Each number is 500 + 40 x the weight over its row's rms, rounded and kept within 0 to 999. Layers, rows and columns count from 0. Numbers have three digits each. The size before them is the row's rms in percent of the matrix's.

# layer 3 MLP down, 576x2304, rms 0.0431, rows 300-491, columns 2240-2271
100:535553516433567489436532525431496511446502462492515504501512503444468515518509435475502498481509
099:562519484563435482526467472520503531461522507517517456526475532491439495407484397468530497431518
098:517466510470489551474602511480547541472487492548519505489470579411503458524454484516541465546445
100:485497530554444511545387441542484508441522490464485531492505545508521447449495528473465523508547
096:545522465471512489466483473516396539528464464513481520501461529484527463510495555459526481507508
106:500442579472460520480502465450470484486516546471448531429437560484468550553528467508543504515500
101:579481477462427501512472442534448465440515485551467515462434450510547408443497546486477548448401
102:434493518433524489537522479495568534487504512503527473558532491536496544527518483461481460505509
100:467468458504528508434516434514469553554486501502511531536548468438533525418462500445534525543458
101:521494494521512482470466491505575495568462451474571516532484525469535488517455506533502463491611
099:495473494483524499584476488460488505504536514483472564535583437537524552445463469538435503467515
100:497518551519505533467481517492491474515480581519476474543504478522503525577606463494512523454455
102:592447511521512504480530543526538529554479455420550492518499526433521461510460550478506534506499
098:560514534547467458461539507490481464468541552485502540568505436498560589552563474517525527491494
100:539496467460560526507493499439512451500498512521492537439529454453539535486622519487477563478459
100:467456421481491500475564474477545550509488554426542522427519485483552508467525456566502530485525
100:468505519454548547356522501513502520581539482575419503500530457421591534526465541527520485537529
102:545476520434478521571463487564464503527443483515527520571527484576540505509452552574442438444511
098:533509521493495471513475575436525513435573516507534466497435494504554511464463490459424449497463
101:500511419475534482560542518420540576490464530489538486399474604458397459492448574509500554498537
103:469518515540539486534514507521531527511468505608456481437503466487504520442464480469574486492422
099:500503573468429484566514409476518580542443542575531490567471453500423532491465409447507520502562
098:551458441459527504462492495560509510480499500451438553384506505497466511604485473495451546488432
098:502515534525500480474450526483499502546483456465507540535527551506515510504486518539467474460486
101:552554548498505543444444543473423512495463548510517531503443449529590473535534480489484508452505
101:474496450566472421482576451526446449376528439519505532435468526506494504446529494417473576462534
101:544491534484506504525481475453441557448470384455470476505487523474564491473524562375454533481531
101:473540418473500481503458503512499459508465560439510556589439508500447480512510466508476461517504
101:514460466563502528450490504514500459440498545485483468544477473503399538495490418430515496480531
101:402486511516500451434547490415443499562461464558497485528515506525481477482532484492485465488493
096:443473545553531509555480436455525588440483477521528518504461565490563525479495513456467441513513
098:563565467506478546571522533527517456458436534528488535486536516397531515475414543473384483465542
100:474475495414517515441492518542597476476567506516475507567465501480401489490525499483486534505520
101:437463498450541503496523475550527523463478512528514392537453547490476516524503437466454492438551
102:447486513469548510566453500534451506502484499481475533460521482439469503467507526528512564538537
102:474529522523453467444501517449560535552476485516498490411450481544502422552502493559572473500539
098:483551467512541540448541533528494448423530528515550448513527497530490532517465472497477479525483
101:553451524447470481468525532506433524513447477593508482463436458469531514493480463517512504460449
097:520548543502535457495494523503484536439418469478469553526551410444565547517503501517534622516432
098:443460498440485458516501565433531454486568448514463521498609498516513432548520498463441477440492
100:461588549500552469564510485484529515514537473514513487525451471449523463544435487512499482509427
099:489539486494571514438509449448575525401466451463566437507527550500476496467588491444526549503438
100:574531527488552484520417479482488548502504520517500508522502573474476452481547433458481525463483
097:561472541513515555503475508477484515511503543508434546493473543590537549520455481511480476503523
099:495559474459492437475486495520509529513502501480479498470430454528529509426466531468501461524487
102:529566533523536506484465483540576422445452576515466521471473458483461534513500512564472475453541
100:454488439455486429559523563392578491472473573458484439525520441511496528568517471484537530512524
101:495501371476546469544508522541488467538493539588548468468473459522469495468518484558474430472515
098:502470506479518509473546467493505573549454472474455529455483529486440469544516553488454467517530
101:553538495491527510533532538526494429569685551502512604509536496517457533450491556561541495529547
100:563500526474536475516548472535484517481485487451482511549560487513489537527525461555514482440467
100:496473442468483449491524517540567488520498510546527517335546483448490486388503577517587472458389
101:526438535507482533464495515547572489518481483515496472499495529504493558476449493470505517459459
096:458388421573468426484462507529530521514572534621509546550485491573438521501527436565544495562473
100:449514434525546428476418486483551528507485424487513434407360482503535477482615512491460546452539
100:566518452499475494524489414463590575425481488506590534435494452546459459429503467577491532488527
102:504516519549575500469578471543462564443506513512508500572532531525444436461429534506552480484488
097:442525503503499521495537508473511553573431552501514505473546493529472459483509393456463466433492
102:549462492547521468455491511491485510496413498501454513449527601468516401532535561563470489470444
097:558436547544523586574575500446456473553483540497409514536550456506576569505503527555464499446533
102:476467496490526535483491471556518482590510456461498506561522454521424446500538537624471542434506
102:515452536520470474501443481502527559608504498461560575612499506477516533490456562561519479491487
101:525483495471497451485463537505535543570536540508488554472420496490439428495517485505483511518538
100:485532469482507478518503554486497444507500526427486540538522530518527520449527571560513543551431
099:505454508568571434469493494561492530514452535515490467522491494452535508457442411461588516515541
104:526483461503485447421496456563493500454483483516493464449509399502449509567472402539545466519477
098:480510440519502474457550437407436489493547518487539499469522482513485462559528494511519535510543
106:555446521510489488523454531518416472484555566490503499453475427506549479558459455474517534592470
099:506530596462512505473441534564478424499491552517500478479546584462563493538506421567514511553497
099:468476476518514430486511494424495566536430553499480487609577494474525430491455570448582494453531
097:527426469507508547499465451398615462489434567544512460460456509509533528409528524522494503481496
104:453458487506453503490504475489556560435500571493560463542491532474480438547469504538483538571535
100:484546532456509528477490570508526443483497479497440467573524470503430517541491463501492512496457
119:564482389521503491457450481489536514473506528561477504525500515386500518509528528470513509459439
110:552467536513566561466407453464502503491493447437530494497506550529549514477465512485530408524487
099:465510539528415539513550433495486516450477535439533486489509472499488528529519450565600521550506
102:482492476541532460561437525531525497484547521508537523441446462474461591483536480505521497503511
102:467558511493452510484479468479534508512499446481497523490472562461500484508552448481460520536507
098:543531473554548539466498509449495511494447457512538444572553456494464581517446492453529479543496
100:509536564482528524439522460565485523475480510470455532475421519468485568520452480531497502520454
098:512480588495514473532601512467494471512468535493483458570505502452542496566500520468498564517462
098:472444478463428511512588518404472480512519546548456443557463557440408473571523505488562465560506
102:502499495491466510514438509491510581469463503435442495506540507502481480513470517422470416527546
101:538497478507490520528521489526483507483487547451511482447491466554537553532483503429450516411492
102:592554474527472446468515490535468528432490472490590471501511550488452432543521516437527545527580
102:511534486470471475525454473464505507578435527479528449423420514533443449497522493492534521407485
101:504404490490551495523546514557467560404478466517475471529465530540492416513466549442430497507479
098:517535525429499442516512410520541562484457546450439520490538510533416546470493481547453480501492
102:489562533456477530467512513550496497572509572426504477529525495522479479543496513428477521450455
100:511475551464515497559499504521500455551532479501566524529545507485443498466548590526554467510456
101:513577420450524532496495497464546595547496506486528497506441492539478571552536533500527474557474
100:496603475534462541550459457379499537431480570447465489492468595451564498455474503448543468504530
095:452410432494439541479500459519492485471458555518538524482450519501472499537494485543497468466492
097:498456508457518486395538521460567540463556564454500433481512521501422473493469537475476463503549
103:510521426515525540491464515487480499447485499442532520457434451491511493555542480563535493503441
101:483401464505524500458452444504567490448502432506482534493510466426467465482538558472469500391483
099:539491541512533442473475522533501495426449567533472548442523486445519570552439476535488529520491
098:477542475461545427537507461462451514488491528502503517441607482415541527497487453511482489463507
103:480460471495496553478486554443472483498462487464505490534535515559491524511479603479472507468460
105:417457471440520455504574506487520529540468509493488525484444520472511465503520464492566538518501
099:538425529522538488501532503549496404503520528462442495482522518463548474590467529480483523518476
095:477432567452445551499460522478502464487542518497471538491467449485601494463576425470478497513563
096:487526566522489506453454559457518492479581512495483480531480521446489583526561503475514536577510
098:547459544462484472530458526521476520532528527478532562529501459425536500418562523537499571468482
096:517546459473544510485515514527442489529513468536567494454560507469535488523508485460446565474592
103:525539430544463495453445445495458540586492455423465524540542494490570484529540551447484547494481
101:512492512536480530574482471597556513522444495507467486527442496491460577514490455476568450501465
100:573527465446546535482519529447580561538441478493517516508520432504447558432476517542533468475540
101:534517501423542467442511469547489414470509487490440434578561503491541449494455549470434464531487
099:478471491538504572510491474554474532445568499481496447485456444498571543415562494452483561508502
103:493454525460483577446539525526576478508596416458433498433573578478431455503528478530478547500523
100:447481405492481504462490435521487514521487482409504492452542482503520505530481476545421544494464
097:467442466510496490481467474515442531501480449453510473462486492567544500509463555517500508472514
107:469526499515513519513511509474521494491555525413530518517555512485502525524488480578455559507554
104:463468532545443493420492473520444528437523463480459545495500562481489498533515541469455482494530
100:533516523505505479510498495527502480514486593510566564486543548540449505513467536489516513527527
103:499489430509506556521488469471514488536511487455516441425514548494469506496521552496536553493498
102:535651459611520505488493566508515497552456524479474471525566480524537579474486481475491525507502
098:504487553510532482515562527524499447524461441502443467448542558474478488503509473464531557492523
105:491451542497449440527489438596491494464469464513481502492454493455472461520482502446513445536503
098:504492524490494496550465411531411520535461552580381516418524438486504516478515534480504504483474
102:561518507482428473486540581498448487460519508483484489535510453438460507511526452485473585472559
097:487528442511490446450519539502541441472449596522464504446442505524498434580493559534492426498549
106:474437506468466524552555510585500494530554551441436512492496508451540532552513563520480506454496
097:444394479478571455490492517478466555517505444499507529578510488516555523526531417533489511549474
101:519489509500421551482503446470550491454481469495548572494498444477499484542467534417490554480505
100:521463482489494554527554492499504541501535520508512518487478521514497483479514535469498509509435
102:545528478544487567512423436518538517559563498466476480543462505526482498506461488545542470506519
097:526439462461471484451538503506489441533437558515479508546459422483503441412493551442481481521531
113:444566451419470515516477478522430460445531424472510530469499430497510565514446477495479552514474
099:502395586437474544457484478523542518458464514519500501504522409502529455562497460499504463496555
096:501515416500489543506474487520568545480529509501473460522504491454499439427499479513476495517461
099:445516539399475492430463500536461546520544506524490463415513469505496569560481607518486498487502
096:519496533438488494529478524519505534499468463481478536431450569519422537486458481521506531576494
096:458504468514447501481597483556523477530500534518431600488513481467542576527591448483477545491491
101:539519567508498477438466525484540510508489499530516518503444502589444496484508451490488546547488
103:475580435542507446412447485488492464451483487558480523468492452472514505510484487503562448479514
102:507449530515476476507424584457550513498505449451476468575548480491521515558526492491474481478594
102:403431437531499554442487550505568531543477562522504501546489498537498472411526497489452436487506
103:501544542513578558534484499450610520492462529487480535489468425482439492546431426529548460483562
100:479492444514470511463586463586488527436511496606553474436486553525498529595563496495515517514399
099:462533457491566494552559548468410489580511474478482480523462500529442561471444586469506525494474
097:490408485484503490457536535481483439483497534476520457469469504493534446518493552420457414506535
099:433519465490584506532511448491573498511499464491557415559612488485498503540580517473585442462485
106:541453473474503509468546566505543424516521422525545424568449585433444518525572494537474432551533
100:489483463528490500478509537564482519426468522471477492520527531542476508499516558464525428559571
100:466510512494506508487471514515480529570495521547461452475512493528461534455548523476466477544487
101:513444516418520498490485580495569544490436493579545495510387507512431536543500534533452473567489
099:528470463462451463448525469498448494449406522483488559461523484487493464482491492498543428510483
096:540582553493540508464553542468498545558535485464589492550467482439513446548433487506565544534527
103:525484537533526490446524512471534509507526506537552465467561542440452520466496485522474475544487
097:475516539474423438475535504545431458473509503472531505518485485532570491454451511523463507492509
102:491497515523493462451485482608445502560538524532500576510546508539536497534523508574457456512505
097:528515462576568518510488471486487551583509445473492442495552493483478521463486537469510459471471
100:481566484505459581534474547412577509482499527479575491487473473579533499506571518472584503493516
099:491449536525481539550547503486507516539535483425516444491497480512506505500531491474516511518480
101:511531503484487429450578494486512480467478508529452514487504477565455518511488459485423575506515
105:451535480442484492462500421527485540529505504455504433501481512527475475464563509475504460446494
102:504472499507444531515511459531508461561527528485499495496487476492487482466569459558519521499560
102:471509575511576474535475439525516436512492486537516557567490550473501530490503538535455538478511
101:506558420494435496517569517566464522514528554534512561532445456530478530506474470510481500440547
098:449483447511454539530498488497576509481520507497530482494494459525484520482597426474446590433514
096:465473509469461525431522465565506498509443484498497461589602552459538536445452455514455530591517
100:563536474518490532476486556462505508481489553490475517493488444489525486461494471536414407536441
104:485547423544505521565476559496495499474488542530447511560471543509483564526538423526487470520525
100:521501539522507522512506425504460458538457444505529486450593537549385520464532532492503494487557
097:496499500496537481515467465467526475432482544554498525577426421510515538485528463490441451473476
101:375511483451518449504548483536503551474492568511453487587526483587533457523507479482556442480546
099:501517493475485520540457433498425499497532478519524538519548445512566567569541483502472478447497
095:568544476451496534503551477498475489512501468452474523523608471528487475547456443478521587479490
099:493510560506524562451544459536465518439525476490464475536480566541494477493514505461550564483483
101:504521541494471513535559444516456495444532463529586448479477495482571533497430493559442448473468
097:454580531525547473534489461502512465553527529446546573560612489430475462555519508487537587502484
096:495486509553540474499466555445538514547525507536518649463470506502471533473535533392469580575457
100:517408587475543533492527504530425468437493462532511499413579538441515436482463489537455486502533
101:451550489465478470474516457537465557474522434511500501458636543439499502474523564476509531525394
098:482486495498504525516499542487530510498517488483433461527487573468521555523471540455489536508507
101:519440514503451521535536533462463541545485498566495438419552492452479444433486450556497517459495
097:437474540517481486530452489578533489540498449503503503432468478508521500502491537511491520468524
101:492564505445491463508547533509519544435499479516500510507492599557461499518482507546490416530519
101:471513559507493530482601594535498509500524527474539456522566502548443541573479519450444474537509
099:553524586482518519518499526561555533499562559479427444553526514518567512565521463463501489523476
105:521557493535503482461498494463411460495572485551416506532485440475351442492469531457463472483506
100:505511524470512457571544382531481546548529544495451555518471521557524516442453519435488511395581
103:468528436531560508494506500485447492538527496446531421570543480561482531518447514527470484452451
101:476456541468480516568464433517479538563458512537478514515489502511494525486498566453532489436532
098:440502460557498579502440457471504529488520473577515516495575530471538454432464447507515438435448
099:500491417493434561532471501490494444412555487476524509477459607559479466488497498522473520505472
102:469517548531482487532449530545532547571461482545485462577483467464429511455589475466512431495471
101:512476510513541470550492543555457429534512525507481488543531466454456524388482479536534510523492
099:463514532511470507568435586507544530488469512476466525513482485503506415512521509560449474540511
096:509508492483448566435439474536513527512555529518481495500408535545482460401539538494486508490487